From a checkpoint of a small transformer trained on Wikipedia.
Size: 15 layers, 5 heads of 128, vocabulary 17407, 85.7M parameters.
Architecture: LayerNorm before each block, learned positions, tied embeddings, capped logits.
Training: a variant of Muon for these matrices, 1253M tokens, 4780 steps.
Each number is 128 + 24 x the weight over its row's rms, rounded and kept within 0 to 255. Layers, rows and columns count from 0. Numbers have three digits each. The size before them is the row's rms in percent of the matrix's.

# layer 10 attention output (transposed), 640x640, rms 0.108, rows 310-383, columns 0-63
096:128161107130113150138110152118078156157157143136120091139100121171146143128125126106116154129096067137098102139154129125104167137145120103140124130149157125107128163161149147119121107151072149
094:184157117103130141103133124140127138111128156107117158108166165104144116105139146138129110145131119092140129160123107096124097075135098104140146125119116101105102123131110130126140146129121119
091:135149130106142151142124135082109142152089107138092142128120131133116147058125127147135164119144097123123131089122141155128123152131127156140151132171118127138123136083153145110102111142104135
101:128130100133121115096115068129146120130176134169122099127150109120158119106158135137091132156103127125196151135145150113117142125139151117154122111124162160115171095111127139117134137071141095
093:116124103109141083138153124129164189080123127113133134113137131096125130154122102171131134148146123091165143135098133113139167175139141089147161135056171097110144103154126107128139109115155119
093:130107101114089110120110129111144120119121142119123144122122146161099131157108093145141114141117111136108155105134139126113133089128136101138162089136127153149124152127136071159160130166091167
094:142174117167109132132117143086141102128123124135110122148111117137172125118144138113163132120141151120171124148097138089161132116139141139111165114111121116182113129158127077177167170118116112
087:124135150060113126084128131155166121097115110146162151133139130118149159165106120123170130151154119149126158159202135135078177195092138156120150110128088120119140144109084115109150071119127105
091:084118131148089164158127115151086088157147152070133112129099102153154116100167143103138130164161111116109148122103158112132133118105152140096128137143154142146163107141140154112151115148148112
089:125107090159116121107133111139113133115093159139108118172144104131126075134118083139087080120083167100152136139090105125143101098102144124176118102094118112109167108121180120149126135132153083
091:115118098157153089122098137145124137093138122125134138113111124133110127182143115105149130077164149138139158119135089142129165144105138098142139130145182161116149168140109113110154164142144084
094:124167181114133116103152138154085107105160164123122108107120131144109107145123098130138133129108138107095115142086156103073115116109128175156109102118086126151158115095138127148101093132141121
092:128105143126136146160134145122116128121112153132134119149132151105138142121141138172087113090113110078117167095130126114120136143092147125141142108112121146143154146072103141109107108115145124
089:193124138134132156145120141138085170104135196104136135122117116123106144124127123105116115107116132096123074082157142155138141135125140176146123127145170132068129116123080157123110129146125096
096:178120128151146128149143134143113107147151137155141124169110149128117203088080137151101154139132155139141153132107125102131115125156144124129055081131106114129107108169122102102128156098121126
097:156162070126121133151125078124165139129138135140118157148118135130131117124117092104151147152069102115084078142151114089112146171163112128090160121154139110157135094174146098133123124128124134
093:134157128086130123085142100138094154144102161137121094107132136119133091118127136132123130130094107108092088108115138163150065116123147084161161113163155143159167093140161129100162126099159150
090:094153118145145140115143144093144112093147146109118145120173143094121099151117130121134115100125152122106111126165121119181177108142170180121123105117164112122137147101137140143126132084125117
094:109070086139157127125111139100119146099136106122153103124083139144118093166150130133118144169142102144085146108168141164124139088091108123134164145103107103132172128127133103133096121130110122
094:129134142116141154125114096124061122166138117149127112124138105142136123162127153105139146121127127113133152142155131121130122123124117136112117122105102118125150128124117021116120178112094099
095:110092165118070165104153131120117103118099136127122173183133130133112199099122136131166103131104125164122105129143152137127140069166134132093136123130117144080073158146143149116166166145109159
091:118094163127123130112147157140118161176135099080136129140120089128134105118160083110135145144115098183115143231136121151122139161143130147112061203178180124136109118106120123155113095133095119
088:106137110159145129089110078137143144111135161147111114092129150114183133089106150119116125111113149157095135139124089148091119101167149128152151110147102086125155128155100111136108144139144126
091:149131153095141131166136162118145159100140121106128112151173131144083110146123113104154153117102101139085079132136143181104091119107146092173142127144133147129116068076129138123113131103118140
099:126092142099120120114162109172185129103122143131119121124136137118126087114133112138145098136081160137137145107098128127122107132130077098128121122137171111121123154138129153121119128115102106
090:126126050066123203125111160118124133144102150109121094101127150120092110102131141128154146097134155071148134106109109106119127110091100147133172132121123110190130158138157108138125131148121123
095:144120114135121159135157125151146140051159146114122093171147119177180131139134096098119139102147122166125096182117146145135137149178125136132180132109096113082137100172103126127148111140114080
092:106104131104122131161140153129100135112128114169110152125124089092151159126138133127105091155106109091124125140127160093116189131177124093101161154135144110149118151117159126123137130122134134
099:123090113122106143146124117091147089107109119111087128175128131103144157098156146149147099155094137144130129133123126146128146131128143113136128136143114120113160129163155131139128132115094114
095:095110137134157175148133135127090165126128158153163122163101150129151117102127151108106100046123138123156131142129158114115124121154123144181168085154108151149163131115117116065129128126129094
092:132129110116126129127140109108101119096117109115156105158127151124158116134120114139172139121110149097108130101142128121103139130118108108130186130101125126124121160133106100132097115085099144
096:109077112126128143150110186124118123154121100156085104093143123095127141130142127132141119099128105151119109132122147142117124137128111173132150141091112140088158138081111136119158178146169148
097:146106089115126123124131141120153068159159105092104137097105136129149147159122159102129096153131130129147153114098131114134133123128145153153098149116145102163161100119147144101146114167133084
093:088104112156143111100113109098162189130121085155134076151164114130152160138146118134138156138109145115107123129166123127144113154124143086120127131145115154120175100138118128103145143119112120
091:119128121144105143104110105138136133175134118112147160132157118092123119142125145095094161155107116097094095082113128127119150129147115106121102137105182102143128112098147113089123169143130121
096:117112120144148089135150109076097120136156108121153131168151111107128139107168140139102115132119141119148154143119125100113123137155159143135171142178169169114104111101147092119109118111139133
091:122136110139093171157100086116133067136114108163101131168126136145125105096069143094089104125087129149153127151115146126123096149156156145172159098085132136145109096188153123122088162133121140
095:119169124114106185118166117086160133118137100129104151133128117171128093100093099106150126095148156068166158122121081154121153129078123154164125140148121128127113085080157152139122143158106169
090:164115101123123143118147173151131117124121114119130122133093128086102122120120116113152142126138145114125129133131136124192146123153170133108145138113111133113113133164151136111139117137105126
091:141148125140125139105163139097139119101110107132112148111174187174137098102099144129129133130139133107125089111136142107116133140113108148160114121123122119130120147149139172139095132113106146
088:066100149124141098085128159131088137113122140059112143156150129144125168146128145149132144139091121091158087135132104152135191129114113089123124123109128140126127109124161166125072070124157121
097:103124109104135072109137092100130121133100124123085121136115125118121171152169127128106086131103144097088124125102138138132133124109145165123147142117166108142184109151132123113104109130153143
089:103128155127111155123114129117105128167159143146127144133145129113135094110156133154132116080131136137125095117147140107084145102121138146142141137119132141138119123137116135136167165112118121
089:124109100133132113139098132129115109099169144159126146120096095129136134177147133124134138102130122164083142115163105147146121155082146122127103123106150145131155144107137135117164102131128106
095:114102143119110097157145116147119137111103147141106125085133142136129160155142074102108091151156148098169123128083119107118170168146115130112113148154134107122100102101149145125155143145150170
094:145133141102135154093124103125086142170134080134133116081160122158137158116109109113122124113155151113181114142152152089118177163138129101139099129132108134135167137152100131145110074128153122
090:152116147120132102131118158110156085109182168164154106169117137173157168114080093129113126113136126088165159164124113149112137133182176121128138119111126170151119112103152151152146150118110146
090:166129122096101131149120156099098155155140120106104133098139123130121089152133111094140141149172130127138135126162122115116174129118108088076145163121116099124134141150114072112125136119120104
094:092062124156131127138158091183085147134136126102129149068103102153117110056130128105108130091081154148131142117142124131123145098160140100127155136091117114127111145078118155152146144139122120
098:154151040115115141128135154163162160126158107118114116114131154116127111125088098121153121125205138173134180141108162138120152098149123116164144113192133126088117121080101141118098130151134140
092:113162112165133141152138110130107144110156122139125126186152078142129128147146124104121111118070080121136113118109121127131171110116109127102126114133144144110123141155156126139121112132158136
093:121109133124116107138175103120125165114123109154113123149132113132075102108132104122179133178152156110106123119119110142128131113144103146123145068140129123094109132169160142151087125107152135
090:153110108156085126140131111119170133158111173159124141100108103104162101126139085118120138116164132141133145134120133110123141131123096168132137122173128142104193133132131128110167171124143112
093:127138119109113132122108125216126103158122155114169192149136184115113118154100105144147135114109128134138133089051121194138115101126134110110088145129123121142147116095102136124123135091116121
093:133151140109129167142130158111101136130122140109122137150110144125128141161132128118131140187123146132131122138099108073093114123147158141128127150109120104109144142107085115105188135168086147
096:110113108161078114128109197120176117108134142157093109151139119155112135117117080107170096118109132131124091089090116095153147132101167180129119119137158125118143122155140119121122149102144096
090:125130145142159115145124130114115165163123148117092128150139109130103148161134122145113127128191119117050148158166097179146097166112119120154126168121135139138124101180083130103148068139156150
091:115085123142194167151122143118131133100125117134100100159126127170117144121131148163093148142104119185154134139169115127109117120078128133113093104152110171147153159121105117085142142091151111
089:141119093103110096141096193105152111165157149103115120125077143132156137121130114190126132132119131147122146111150129113114147152162138138084093107131152086153126165176019141144098123120094123
090:113146160135116092140094137141120075160135141099104124111128126109149138050125127130145127125118129167134098159131132100118146151123132095164082140119110112155116135187122119148112158106135131
097:159159154085121140100106129123137109141137135120125138151131128117105185119141128155092099140173149125117114143168154116160137132167098105109127140137126137157124132120106174135135108157138163
093:138106155138143185125118123172114129082151152114121150130128132122119114125140154142130152148141097140115172142150122138109144196105142161109108189122129099138137157096129127102114117133074109
095:128096107146106152147136104145099133157154155140155161166134121080137072150165139111138098130177137113146151117110164121116112119145151131143086165117083148132145137158134145116136137151132153
091:158133132110126144123099111144154113111104109127183128138098141101139108166126138097131140134161162197149114142120076150119126081118175091159124143129137169143138142110121121093122123118120117
092:168108125114117127153108129134113128101112089090130099129119126143121148108087124101144119143117163122108122105105121066137115127112117171179094111126134141154109131126087107086107118156147133
098:097145146115137131143141135132191156138104069136098101120100093120148150132146133124108160073114130091155084134115130117126128091144136148093124148134126125164114132107121123131182125133134155
090:127122119155155123167162113161140123141088146135181099181115119138140092095128144114092139137126138123152132154148125121144098152165094112115112115108110136142113113170118151124075119137147144
094:124117119118151126137089105177112141128148165147121117084131129188095112130140122109121130148092136143127126142129132111113107157135129148124098140078146167164157150126116137099121135134114092
093:164105135139164132136119130128086128100119124139125151155134115099141160111108141161117139116167116142101142158089126082117084096110125142143118136147103117152150136160170156113134155131147188
098:154084120130120111113115131106127164147150144090117088126124130146174106116190104121119103122118146112100094131125113131119122116076122134162152109117141151154172140168150178103157144125103132
099:093152093084131142118136087127128163138136123113097157090129120140108065111131126121141098120100141120150114135113096125111153090126121135140102095130091147157153109160111140121081170138168125
092:093144178088141158139189124134144128141113163052096083153111132060133108143149104124099133133074155133100123123148143154127147100115118146116139137091124137124127156134133183122100105101138107
091:083113114154096157131157148128121141137123147042114107092134145115140107080111129134134161126126109104118144151103127142118147104144131173141128170109101129130125130134151176155145108121157135
092:105129145131135155091098144130149121125135154093094111154096121124138089113115095141135100128154165117124157117117097133158150142116141114122104146098132121107144094106117158093152136123136121
# layer 10 attention value, 640x640, rms 0.123, rows 311-383, columns 0-63
098:109098131132130085147099192093129104154131146114131113149114146167147148156135128124138158123126145205077123111172171147129137155110099140105153175124161127141163102143133133120158110099138139
091:124092115179137118120132129141175136097145132091152117111138141134106097140132128111137116138086175129174129113131110120129111135136143097117133080098122145151126112174104120148127146124129130
100:113127119121118158119122150115118109111134123118096152128094134120099138121126133126149106103143117118093136128117133143135131125108129141107147138128139088167123149158113119118152126140125141
097:133133127139118171130086145173148105172135131113108078118126131142154137125153140123127126109166123161158152128138140136088105154144089157133105151157095142103155146068129167138133164131101139
096:130103125135151161113122147106110118095160158108146126156115143098161134143125116149086160121155106124112139164133139142179127158138122122134102136120112101132162115133132139107113112142129089
094:127052140124159111130157080146149125160121135069118149112179146153133156183086149134078116120135082172116105093122138171106094125118113107118132157126140119100138137127115109085111089141128125
092:112122093175098127139126134123095124133103166111091137109109112128126116122116134132127121132081126113097121109080136156163116084128138084147082151140162176118074101106159134152142170108119122
097:149129128107193159127162156116135177122153107162153134136152140061117098144099155152138118139106119100094129140132090112129135116123138144146120104118137133118123127100137138113147148103130153
091:122090108092131130133090164147134085149175128135168114116110133126140179113126191101140146107141106131116151127204132137140129156113116150111147138174152148142113129131100125127085170077129166
096:140101122104123162132136142170129122157141131148134144131148069110189127098137153119106104135133114107073089139105138125138098146112125153065140094116084114161098091105122139151130080131098183
099:133104087137118161149137145124137140118123117146137137119090202128125150176104119138139115113138075151117122138132112144135091106139140104117186150093144167087098134138157143121124127165074108
094:076152120106153113085138097129117103168147144167138104114131124132157109143136146101121139145131129141144098135115101167080095081156109134117126100139124124106125153174140123141124109153121136
094:070148126131144094123180145141156087137114106130157114142141142134115107119138077146117121160145149157160128156091154129125139119155119170151136135126125135159123086080205140148122116091142133
099:115117138111143130125164122094162116142104165127121158129144104141139077111133133122167127117129129121126097148150147144135125146141148066097154170147129099125209141085103139118128098166116153
096:117109154177150123117148132117125093099083163097164118124132137101125146107088130162075137102166102142143143088110120159125133102103146121160111162109108156113113156143146103136155122105154121
096:148142122152158104170125154078149153120169122127175115134168103152169121131136138137160131116135139102143167112099161124072135151113113125137139136086128108124088115146121120116122127114146105
095:118117148070106128129144141111134125121128137146132078131095152113140109094121127128077150185137133144110150126118167152082078106110145100121130098191091152117169115118125159125119129120151136
098:079168165148119144097145121155116130152150132130095170097169089130166081125153116111136097115121125139131090089138148110143124151159127091112128085117153148153133151105125148095146152104122137
097:092122125110125130125069109112175112112127154091068139099168133159120137079115147168157071123115090119144157130137109112087124098137129123157149150141134130132127120164128128130128110150151128
097:153154123169165111180140118128146149126113108137124103115127112107143113146126128127078165138120094085138123142075127120102146148079151121115108129155126095150183130092102140162141147135151120
094:147136114073127120131137092111124056098129150182100120140131137124142147139146152169149122097142162090142131089123107100117105085153113115125146065125102079155107109098171122158160160095131154
094:142154123096152155121154155140102118162154090132118120118121178141104118127145115159104132112119109096117142161149107206149139137156127103145099093131152133134139127076164175146115132120167130
094:088119106154130078124136117148123111128153081173122162152122117180192136155139132153096183115148142139133147108137098111120134105131139135121082130101106124146143163165162087161120079168129087
100:171178110173186124113123127071126126180150141139144120129076134167108141131143104156112160157196126113157144133143171138158151143093152153130100155098097148129127090116129127111139124134101155
095:133097159160113108154137096110092134103160136159124124146112121155148104146162122118125113136107110172089120155116168144142108147163178097151113111172129131066074123150137135099129127126183138
092:157119117116119110143145115128124097154113115097117108126095154144076118110149149142149123149122188100110096118130143115163120104143160147123106150094176111148119102070130123146128144123163093
096:147130149134135118085135123098145179125124121104123104088101105122124146133163094115162155111137157151164099115091125149114094123079101186162141130131125124112159124116104151142128156138123140
096:137132133177128109117172184152166141164158140111151112160095142114092129126122127129132093141138123127115152093153130117103107124131103146107118104109156132120077104127143126164193146138112128
097:116152159109103099104139118176145157131135131111100126119129116091120103171133144080166141160089127153102133103158106138141162123140127091107106152122140128136100098127132129139154164150110115
094:132133145131134090139040154149175101143146153125103173134119128143085172086135140118121101119120111150123161144154110155149136123147156119152128121159119113144107111102120124127158135144141144
098:157147132110108127136124082159152093067124101133157148125078128140123128108103127121121128142088158103140150130111105087130122111117130091121162123127136116170107067182170123137128112097116075
098:082144136154124126155129139131094130095132130110107166151118177137127118090159031116144124085115116127118120161137131142113125128132118135112183089145140120120094106104123088161113102127098148
101:132118138146155097158125131122131075150119144141131142103083126143118044140126135160112168094157105109127132180119125141112131119160118185118129124101124134123144159117133143175114094132138153
095:086122105097168100158173082121086175082099143107143133137107140166162085122116118116181094119121107112178197114147148118120113144106146192155157119154075167141120117145136195159135112134092122
099:114137164075118190141114170160158140102127189135099111098094132147122140101084120185181175120153128127122123124133089150107137150111103130113109143137143093158127163144113122097166086136132139
092:116143114092138112170151123101134151111111177100137149175128109128151116170136141160144192142161160123092123125146131145137141130086097129075113094168128128113075148090122154131173169132151125
098:111106160166113134072129154172132153123105142127130118163102144107126125147121145141117122163113100153138114124108166131145128139121110113095115114117107133126137108130115112095132138103164066
092:124091110096125106134112117134121173115145123155119055115177135161129095141127145112116138143162113135110123119108131155103158165122126165104113139118132123122122119148121154132158111113137108
093:120118146162090151130094099158105146159120126124176128149074072097090138119139108134116153122139108146085187147129130151135160107150134126138099102133140135141100184096154121105154097161152093
095:131158115162134146142142103129145137133126107169097117122133138127142143078171131133106120120165155134113097103155114124155058136156159148101155157178156125097105126129153085136134191131127124
097:105161109084121151109156158111172108109134138135126166179118135149154093123136192152162158142112101127116130143131129136106112164156135104083150119133135137109109157143129125078150150118102151
093:132099152120117107126141149137132133086099110112130112124138169148135121137141127119094136143134142148131130171127126120187096140139131138154072148138141118128143162145115164172146128127139097
095:140125137073121144137136149130120164158128122111135105155148132135130102126112129144131121129118145134147118137103126109134119090142084131117110167134095188148120095116123121108097132120144141
096:149118125138122157110109118106119122096120162095150119135114151133123132128125131132119167096090137158124118124141129087119121102096160160140140101119170090133127111099147121157135127127124082
097:112152138136129148171125155164129100111104154126090126109176132119135126108132133141141176150096101153061185115085143175153096107091063108111162141115147144123080098109133101131139149138147171
094:088163123159130103131151107106166120153067143093098146091127152073095117158132104127141130164111140143093139121121133085129116151113134113159108112153068129090137109104112094139086110197144086
093:130145191158167096112113111156121135103116119133113131166102097156139133106134129113137142138078120106099090100147103172148100127151126107168163073136152137157154124127125129124117120149117142
096:129232101065132101069089166078122132107123133126156107194123174076108135136125140104134122100139128128138093134134110135118158148153127120141081102135124123157149154166122104111103105115108107
101:100065147125127138131132139089110117103101117116164114109152118118122167117175108110079154127065103118127105095172140125133145144151153128139115103105125116104168135140100100115148133113072122
095:147112116119169142112158147177148093133109136141125115133106128123161139130074167134117113151169167126143118132169149115136127134145124107140110152134145087142095104150102117155161094097134121
096:135118148128144097133092166139135115166142130132140150142121103105179106134101119168102088098126106132106115079137132109112118128104126097143102198140087178159120093114160114119139121120100108
091:124140133085162137113132139135072120103144141079146144149143112106135113159127159144096097124091127095121111154131124133113122120120152109098126117125153146146119141130113099138088096117134125
096:152175119133143124115154111087139113096096164132117109129123098135134125124163084124096133134162089111129106125170181096148169165101089130104145109128128151130111102165131121135113100143157092
097:119153159141129098126117127116154110139138136188097116091123162116104131111121126074128124076135123148141174152154088134176121141102077112130154149138119142120145110155126190150125137126134128
098:147126096121157153104128098082117116149121146143144114170152120079122127143107174158100134139123123116098141115121171138140121116142138106146143122104124123128107125149119149128126130157122121
094:126136137108162133111120106163151097124157114170113139099156148134184070151139108100151144101045155132166116093111135114107117085086105118111178117101111119113135155101125134141126172154138110
095:099154147132109122151142150111108136149108113130118159077142151050155103145147128124152132087173154109139107131106137178120170130102140100143129112126168111148092121144121167127124123149106120
095:130129131116136125147109096147121104114158136148138118119145140110100096136118144106138128141155102106155146116112104148116128146082154086147139165135121155097163105105189151128098146117143117
094:157122158099127169109129096124134166090162120146111138156116112174100107134107134081139147129097156097105159125115139113117102096154167114100089122167144141116154152071132095093138137153121162
100:127145133146139105127165122132136130110110144113119118171136100132135115118102107104140141117077153134132149143079122098133113116111160182155131130089119091102156142096130089124147111127124138
097:108120151120123101146103125068135100143079137121094104094137138142125130143133092103096119115085123147091104112095100114108148095140124083072121108118089167129137090158150089118140138106143131
097:103114162102088133090103147111152134099103174160139107086099127159083143108113142127103128106108125098096117167144109139110127125075146165135163096129124155128120116128099111126096152146116116
091:110133116164130115151135133167123098159075146136090134144150119134128126121139117137097080132128086120083126139118158084134105165127056166111133114151135122151112131131114114109141103128112096
096:115173102127106137098113116116097135166149119108146166125121117113127126130170109154120085177120090136124147143139155149115123127097140152137142137148120135119115121123141182163164168103072136
096:108155125103113121104157108124109115105146161098167176179156150114119105136075148140151106187117139150126138085143115147144124147130143138137135128146121116102142103152138143128091129095128125
094:094126128108114180137129171149153125145139102151142142102137104116100138137092100140179161128096139126127148147102138132130140111144129139134157089147142141133139101131112128134144155106130095
095:112145120162123125120148142130137111144120093131147111154094163111117111150153136145153119124159116146127082126144112144124143110098113103130166112107135141095143102151101140097122114113154164
097:098107157112111150115154151143113111171132112142121113116118140177103108176110160129125126116108121093155124095097103158105178157151147138109153099112156182117134113095087136145112108137127129
098:111117145110116088146145147156109132139118114198168152119127096143119163120092157124170109133126151130096140124122153129126123113155176141118112101104120083130095096094112101135102116097139120
095:130113165141113149118153142120134094130087140140188120135149138121140160120123145111145131132142082148111128137138115140143123146132117126108082163115131115111078126131149131186145099145099138
095:170123136149112113081101102139112178137129130187113098108167133149095132114132140099141123107118122152137141115095110067079141152149152114142126114153097115114121106141180108139157156101167134
097:175138151128141125120104138114115137106090135179098165129131107128081139132156133123121119137153163118136132133106142106130122176107132125109127144155151120106138108129149100078127123132104133
096:098134154099138155145116147144084192096143140145174135120113160111126152112191141093090111135165108179136086133094126155145154118103139107135128127151134128178140119157128110165110173168126164
# layer 10 attention query, 640x640, rms 0.11, rows 384-417, columns 0-63
108:141129105120131128143154119140143119133112122115085157146146117145144137119095151122128168168155160151081137145129134088133064137123124154138100122136141113138126126166144104133139149104161138
111:095152111098139141130111120104110162112181153134152137102129106152151117115110107095130129132185093134164118152124156096146115140137105116119149136139158101115163143126107144130127079121160102
110:146109145158173130101078082127070125170160081159147148162128093127132097116134102133092174129111132120148087156121161137085137122185102128167136134111157162144152123180116163126160125072109115
105:125156165104123157097181121117127171098138113130069138147123122111155137117121120131084127110100102121145089196122127087097134123106132148095146165134150114163102164115118104138095134141137114
108:132094123148134115116149105142151150142176131123118148098147160157120137102064124113125111151142122129134149148143138158072125109124125140141105093140100110129140127119159117155132121149164121
109:118087157151124147133137157123136116111108144179108177128140140106149163073133130116139138125127130108140142141122131108151079124126150134148144156157107181114100162121121116114157100148125127
112:142075122148139150172159181100102171141145152158125109095060127083125114113087110093105150136166123128116106126162155091127158141124140141117110121155137097125129121118151121139157116147178148
110:174146107136109108145119167146166127137108132105146121139141143176116103099162085109128117139111091128133155115141178154147118142166111116106146150105176141075127112100134136114091133105119100
110:134100154128120123168133135177110142132138114139101117077118133130150091136120097129122186115086139126134163072156138086158111143131128142156095127133144163159103125125134116151118128099094153
108:121121094119155110121150133114134117142128131120172125114126097130143109138118126117116142094130131150166125120134146133134139136144110121163133108119119137129127142139124124095172133149171136
110:123136107125177090131118114094137116132115105117137129153098113138128103135146160098111139137134131148107160139092120144134143169142108167126178118147127100144108118157145166151132116123119130
107:109107152110095151158138120125103118148120128106151129137106144144140120119129144140144135127137108101139144131092192125192133160144112055127132145129117110094087126116121141141112156102117117
110:137124108146109135085169150103115130110076127153142126156126110164141119145112148093140164130140125108095144098134082142130117102149162119131169165118168163093175164127105176122163137117170146
111:109135184151105140113164082181113082137157148145161164085139106151140160135146089131130107135164133095092116068090117129111115100101135126144120152118108110104091153143137156134132142111131123
107:137106141161138088145174124125153161128115149148105131155115122144128120118151132137175139118120130090140158117154191119154145151155139096132208121118163151113102159176136104103141145119097126
108:127147155101118141134123118151137121131136132075195133148117125193143120131113107143148057115077153132113126075103144091154109159133122153086123127118150148179104142122112126146148118175119202
111:103114137095175098128124092155069181134136146114150160116132114108139127165071131119135133140125158092149086151142159139176150122126139116104124120116125133122146107143114128126118087137165099
106:108148093132114118141126121118148126137145114104116111133127102108156167125148195084150134117156159126085124113095131094177152133136110143119119110113099135156118130134123111126120124136166117
105:141116154133086138126126160118129136126159132139112082152133071171105104136116125111157167150090116162086116110130090180127163116113120158126136097105135157152123156131123100167061125114109162
108:145145143117130151135115107124105111147102063109103183144112177120118106129089142128172140105163103118102091119098123146121128133163120145114112120109154050154124082095158098119133173159143176
109:182128106126117186150120106132170125124136142122097109145135138107142128150118123127119163158166138110138126127142140117103134128135127121108140116092111138146137098139108112151133145102145118
112:117160074110185130118123134112089124115117108072143124178088151118115148136135137139121127121119093102085075133123093134141150111152133096146125110143142128163122111102124172143144164155103123
109:121134122144117117094063106152109135139120111139104113113174136091147164162098143081165142163112073129131114128169127087154110118137126120120155094165135139099152114172106127119144108155144098
105:131154105099122120156154082153157161126093123106161130154134139136115127143147136101137158138126122177163136146088164145083118137140114124068110131127101092126112135131110144118134125135147120
106:135147120132125130130166135151112076120124115110126129106133148090131086082158148163153151096090121104135131124124150115152177083125102157158140173179149093124129155132128111151124139128146109
108:132114108121127107120206148104134144135117076163114113109164133123117134167115170137120110158128144139090156119170146104122100117126122102132151174124116084150151153131113114119096137088156111
106:128148098127125107132114127128073107105082140153091138118118150116142115159141133109138063119160139117166135149176134104129161181086146126126155141113089154173136147137173100075153149125090090
108:137084124140111130151071119137068140116140167117062108137145100127128134138135128126119121127097108150149128134110090124099129198156122110141125176113127102107125122107097120112104161125102083
109:130201136115124129123124104110117115130106123093110147134146138137164136104133108113143142109125107126124160133107194124137126097123090103099105194123091111108122140147149121144121155130119166
110:125134123139114143095100081122140152124167177087115135110113110145183150157106130135121135158134103101126108147125101138175135120166157141105122121105137184128138147148116115109089128134135098
104:128105125086132102103103079136193113101135136120099099179121151088190115137083088170131094131133118128097143182121115132144114132146145156130123106106142108110127061122141100096141119091152119
111:132113146146149140125141166118145128120145156151131112118140119092127144098093142090162159141095133157155105107155118174112150112153139127124146113127191144123132136096157135132167134116179109
113:097113104130139102112130123098104136175147182123130143131127119130104130113093092143127145100118150127114147124129120120119159152130067109104124103158144107103112127114117111148101128136144108
109:136127149140125115131123104113142140165098142124162099122123123113080123166154074143116106135124166088126170147097135091106112123154107107126140171161153164169159074135124121162133100126111100
# layer 10 attention key, 640x640, rms 0.109, rows 384-416, columns 0-63
111:121134107102153137147113128126158117077124119137141101144143131152174108114108113105166129132149148133115122148131110079112112144078093125101107169161144092116130097138134064112127142118168142
115:129167110145088140167109132102107119104155133136179138092120120144121119141132096127092091151130106126142131160115116151122079143153146147121124119160147109142130141111125145114131125115163107
115:112096128170149142096124094161097106179175101120169130123122159128099116131140152121138147124130137094118093115123140129067132075142122134138120093125135136104150104162140097153131138147121115
112:090121171146158166159156139117161144154111094125122130100141111111134139121115120117130151147093120118149101151153147100087060125130092094099081146125152107150126158136109136120112158143131089
115:148091108132113121098152097110136151142156134116106138093119140116126103143082133133141121135118157112124150143152157127160128182148133111122105153144078070095129120177119099162107113103174129
116:137118125187133120170136152086099117139109122149124125112171158096124160103091122121096136117116134105126155116124131094111107126132124100132181121119120162125109163131130143144167144122108131
118:160107140131163158140123129090126144132132114152078141115132115103096132169113107116141108140129160117122124142145110127162115142163162117101112056141096105148132130095120103130182125121181142
112:151144111154125121096151124159160133148113110128160127176169139158125126145117110108062107153135144146131154134132171116171101138102118128130133104126155120118106140107095118152083086140187107
116:136111162131112105148107123118097174154156155142127158116138156110147121101135139157162142083112168116184152123155135118130168115136158173119116134137145167159114117122129128137104139092113123
113:128116117134124142148095101109136115133126097128121122112140135182151095137134122119108095129103110164102124138144162116116117149159101159113169130154123141142141110179147144095180153110144107
116:083108112130163122139116119156134125120110082115155159096088124142104164146125134118119141149122129155107139175109107150148109181159121140131176107128119107143099127148137112114162133103171112
113:124136132126112146097168140139126069174102105099166136132122129124141133127129120108142164150103132114169146161103168120182152162137076101138130110161113178111114144113127147131064137108110136
114:125186095137090150098105129134139128157169123147124114120159140144146141150108113114132121124158127090104132147163139145102140148116139152150161129115169138130121175141146127116150142163130167
116:109107169116154139105121136139169113117117146126168145137125154136120163122135066119112133147129125155137143147107117129125101145125139099168110123143131121060108170150088117127126101097125117
109:106084111139122139173125165155112138146136089155113113133113143097137121135132099100082132168129116132138141115101147162123158133111184115133167134133136133136102139134129119129103149122142129
113:085136126102076131142130124118154148108128131106128130121147094185119139098118122111122090125139140105166155095090145106128110144112119124099128118095132099143106127152131093123135119178105085
115:121149109138137111123132123139100140100125151135169143175145137161144165137105158127147155121145161071135127132137164169147136123127112144089136113115152114111137074139121114115124104124123171
109:130146117146118113137140094156121094137158119144131145143124126121136139127157150093122113120156118124132159088100179114111127143124114112125155157121135139122099153152121115112125140123174137
112:153138105138126121092120129119107164134146139168111135160116126155107105131149146146152153125170102163115113125127118142123122132121112134162115103118116124130135098157145110143109112119120132
114:142151149126153130152130067072119133084115106091099123170172125121147120157079121110138155107131098092125146166093110174125151133150112136133116089118192155125138106091126096098128137184147184
116:173116137133115166121123136148157121105122135096116123153155147117120129129082105135165165165148131140144113132144143112121134089171112105119157095097105109098116122135111081103167108130154074
113:134132047151159144117133105131135117146118093106122142167124113106169128120155162136129115119115148119127107119095113091137121161137117106140124076157127093169100118114140174138105149128100143
113:140124138130065112116098109131091107137129154122144115135128160141170133151119159095147101132074093121092091089119148129128102156141117155122134074140150118143112155153071114132117109144133124
109:070153163129100108194131137115172144140097139113114131151139145146091083139113077137123115143130142149114133165149134114101133119149143124090111171106086134126106141137150141124093099130074107
112:055162086191127151139087111116097101121115109182155140103138155130145100106168133080136181103093093163106120123140120121176136090095124160144099164144142096142124183127104128146139112121154113
115:156146149124165147129180168107108140145123071147135121095164160113153110167126125119096098088158152145112154131154124100147133141107109107121148142130095125099144157116140116113136161119159132
108:117134113141152105127131124137106092130108141128092111122133130140140096148104099101156099097119152100166108164169127091101148137152106152143156161123082169138180120161169117090143176113115107
111:123043119111083123151093154132106110072120130134121140161139121093139069171143116123117167144105122107116140109103125163150122141151125127155122134077099128102110159183109123141126177150101122
112:122194121107099150108151064133110154121092090143118104121129120126172136117128105109105184121109148129146089149123134179116121110157155125098125111158079141127125191165145121128142146117110177
115:107137154173126137108141078126128124124161128135105107102103109107189149128131116108154120143121089101103180129094124188133169128132139149136140098101123158098101088137137085111137120095099150
109:168130139115133092132134135124153140136130119120145108112153148085153117185140109168152149144068144103122113118131196116120094169127129140109148086112180131089183142119125092115149120104110097
115:159142147178156119136166133111102131112160109096143136138137133154138178110105127134151136116074109163095087120124136191099125102189141112114170123135166115100136113104138122157147141111143104
115:117130097136117128079140128119129140138151154128103124147132119133137147132100117131142157159139150134108130144141159108131151132156094120112128112134157126111153147147064151149114109138137094